Each number is 500 + 25 x the weight over the matrix's rms, rounded and kept within 0 to 999. Layers, rows and columns count from 0. Numbers have three digits each.

# layer 8 MLP down, 256x1024, rms 0.253, rows 160-181, columns 128-255
490492500528520483529463568464491479520562551491531539481484518511481511479500500514498523526502520516488495531502497514495468491513521477532500523504515483527485483520458510543452507542480513505522514502481483475529504536478504444499511500518468512533506481489491489459460468522526486495503502486501470496482514501495515512461452516542510498494485528460502529507509484487483503506497
491502471481499499530470476476470533521545512483505552524489503481534517473508481487502524502524472500499525497530512546489511534524531558475526475528514506505510495500499524497482513505447479485487486506523537533508476506484500454502477520504479492537473465468463496437485450514498516463511494497486506477506469465559507526507479460500509442502500502483453460511529540507499480482488
541488475489489497495485521525519484518467516460517480509479495545500493571476536471527532496477526485503536492568458469495495473503495528492480481498491498525466490485474496503487485490499552502511499504523516529523486462480512477504516526569474565505542513465467496483541509466477483514496487458504461526506492490466525502551510520457500550482523466513529520514526536483501489480502
511510465513457531490510459550502497447537541503481526502502519497505461541526462509512466463499529512509507525518527503482467516532483514504565474470530525509478516478539539522527459459502517524488493517510460445501500518473533511529479474551526481465502522509518483478460468525492553467511517504513507482485498532507484482516463503466525493495498563452514534530484520494450461522473
490480501503495514509540510492487499483444462525493520519489520507519455475509478493506519522491518508448538500449528473484505510510513512519465478503543494498460484468516487496491524494530459525520502502468467486469481547538470481479445480487524505477485498515514512511496427535506480472488444521529515514537473482489467544514489472494509524509451484486495481494530536501556459536507
517469476526510531484473545485497526461537465444544516488485491496534501537495513467504531506514493507505562468479507444560503417495520507501535485516518511548517443468520507439525506471539493486506503494511469496544525504478495474490467493505480518507540533472475494499516568476461490483418538477482500431504488549498555499518519503534488483478507510521535470528498479534481499521502
465532480512490496542479513478494509512454504478497517507510497481485443448497504499515496515497498476528535473477503508512511463449562481500469522500501527475478530440543448502490505555559462491533503519519490472454555481503476496519482485481503511461498508548504518517499487491447548538469497495518529519470508503492486508501493497521495506517485471477489507516485516510453502504497
494529512482448498512533505460524473520499496491474508508468462477476520523514515492502479497495513489484524498468496506509496501481488466494513526487502554479503464526497490512493520457448491463531476457521507514474481507481477508514535499515520522520496497497510540511489545545517492480507485483474523474574501491520503483517492502496490538509491518483495531507477428488485541486483
489476493498489488467482509516510495528507491498496516514497499521475516510466543511445479464522507478517507482504516511528491520501496497529506506482518518496494482451498522523508533472503516485488496501505505494524518512486497497542485507517547496470511448494502554541478466551462510519523490497479471490498467481504514509511500500556508522523492483466500470473498484456484505530502
453495492519533496507466503534496522479521468566499521484538501503525523529558480449520514510542481487509559529519496523482521462500485518502474499472498508492504484534484502480517471515513512505504514497541504502504492510502529463541522518516590494516520539523473477526494440472514512504515500506517485471482472482545516472516532481489492485519495525499491516488474500498519481455476
482502514473528512493522497530463528466510503519506470486514536514494560452460549513488486460512503493476445487497502525508499478505526502489523477497484485521487479481479494500501516467531535533467501497504468506508511526532481534500509489499534481460524532488564493497489497525513521535503520490518495489521497533428462488518556551470499459490487476520486492504458488510510492543550
461508536517489526496484468499469489496475495503510555505485486505457493525489473521495517521481504518503501502486531478482538524514504491549429528485479482504496481492538491495535497509508472522522512501495518471508478487505526528517497546508534515500518496540509493499455464479540493559522501470465495499488488466516488522492512481511509493494452492527501533556456495470544518519521
491510524517471485488466526483481472530498521536464480534480474523568479502505487520523514488507518490517458494540510506488497472485503474534502459510430469521499489515457533539494495511514557530498533495480502556503464490461547463486546551473488505478451511484496486499506545483465535516468543549460526509518535485477486528476502502499506493486520473515474538490484472502519510542474
527515491475485456489537526511527521517519524491491486508504452506527493527515503531499535518505560488487543471492447464514504469529508522482471503472489528513568507488513521518504505510564551439523504463495494550500515462502472570504513494515514461518503485480528478494506486497487495493495513454466496555508490549468483488469518486518485476496466528501528463477455499538468472492516
476461509480495493507482522501509534510506500506512501487510500477468516496475527485479508500489518472503541486463505468447478494532483496494506475534452526504497510452495482494475526521512482535508483507503504547514476514497522483493464509494487502525464494496494536527535517521501467482513549465500488515473504488532463496492510501483490497507533547525538493536475479479488497493502
531495476443532519477508471510484483490498489498548507516448513509511497488507526542486480508511538471468444531525500519512482487511496487502507495509488469519494490442513499532442484524520512492553483538522532496481493501481512490497483504502464536500518521492468471463464457477516500515536522500454502508473488516472517453451504505496510473472451476506455510476539490531524527511473
483494470534502461476463531511473549511495525471477521451496504472506513534521486489526497541484535509515498444504483502489505501492526506516499509487512457487500499489493532454542562456481538469500477474505489491512518530480506499490483488546513534513494513538518486510526475497544536491476499517483493497488581498480515541472532456510495526515483453526500500478427489514488515525498
520500502484525512531488490496559488488508458528518522523506480563495494475509487523552510505489467501492482544502478518511481483495502496515492527490487494460502523537518538499485495522479471482479493492460498487494539481470514522462502499482493531464505511502467451478460472559477509507495514475485501528461518468492502476532468502489520520450457532475519511520529485507483488485527
518483473490488529506505488494514530475524561457513443516516514449494492483493501511479473511487486521507498515505522496490484522445542449451517448482485487482520489531500489502511487480556481467491535456502471530480494522537497538537500451471517528514490478505481509529503503516516504536486462488491511464568489554507454513499479475517511527494484507511453449461487493499520526537479
465489513515486497498497482479504490501541520469496485483519527493479557495468556503477511474512476532461501488493527479513483482479488503484508538495474507478500524499545543516508513525516473535507480553476477497507520482519527475526484527488464523520519525504514504508492492476529493517473430518495492502520471515493517505484512532506452524483508486523524530449555500507501455492494
452492514468508520535467549509533435544517526498508529526492452504542554486518487484471515496518516504480485507537514479506483485540533528514556519529517535517467513533506523494492507509494507493485542520474467527483449514479508480507457548504491551479497485474498479525491516526497505474480510429525531485544465513509481543501508471560512500487508495500479460507494492511507469486534
449477543528510495515489465511505508502541523489532486537488504514470513490492483491529516492529526504490557496496463513536522557522531549491479539514480451521472509500532499477531480504527469532500531496485530490501531500490486507540510497495484475512529541498485485510479475527484525474515484536514523522528450506533487490511494530505486516512504504475529498476517526530476532543523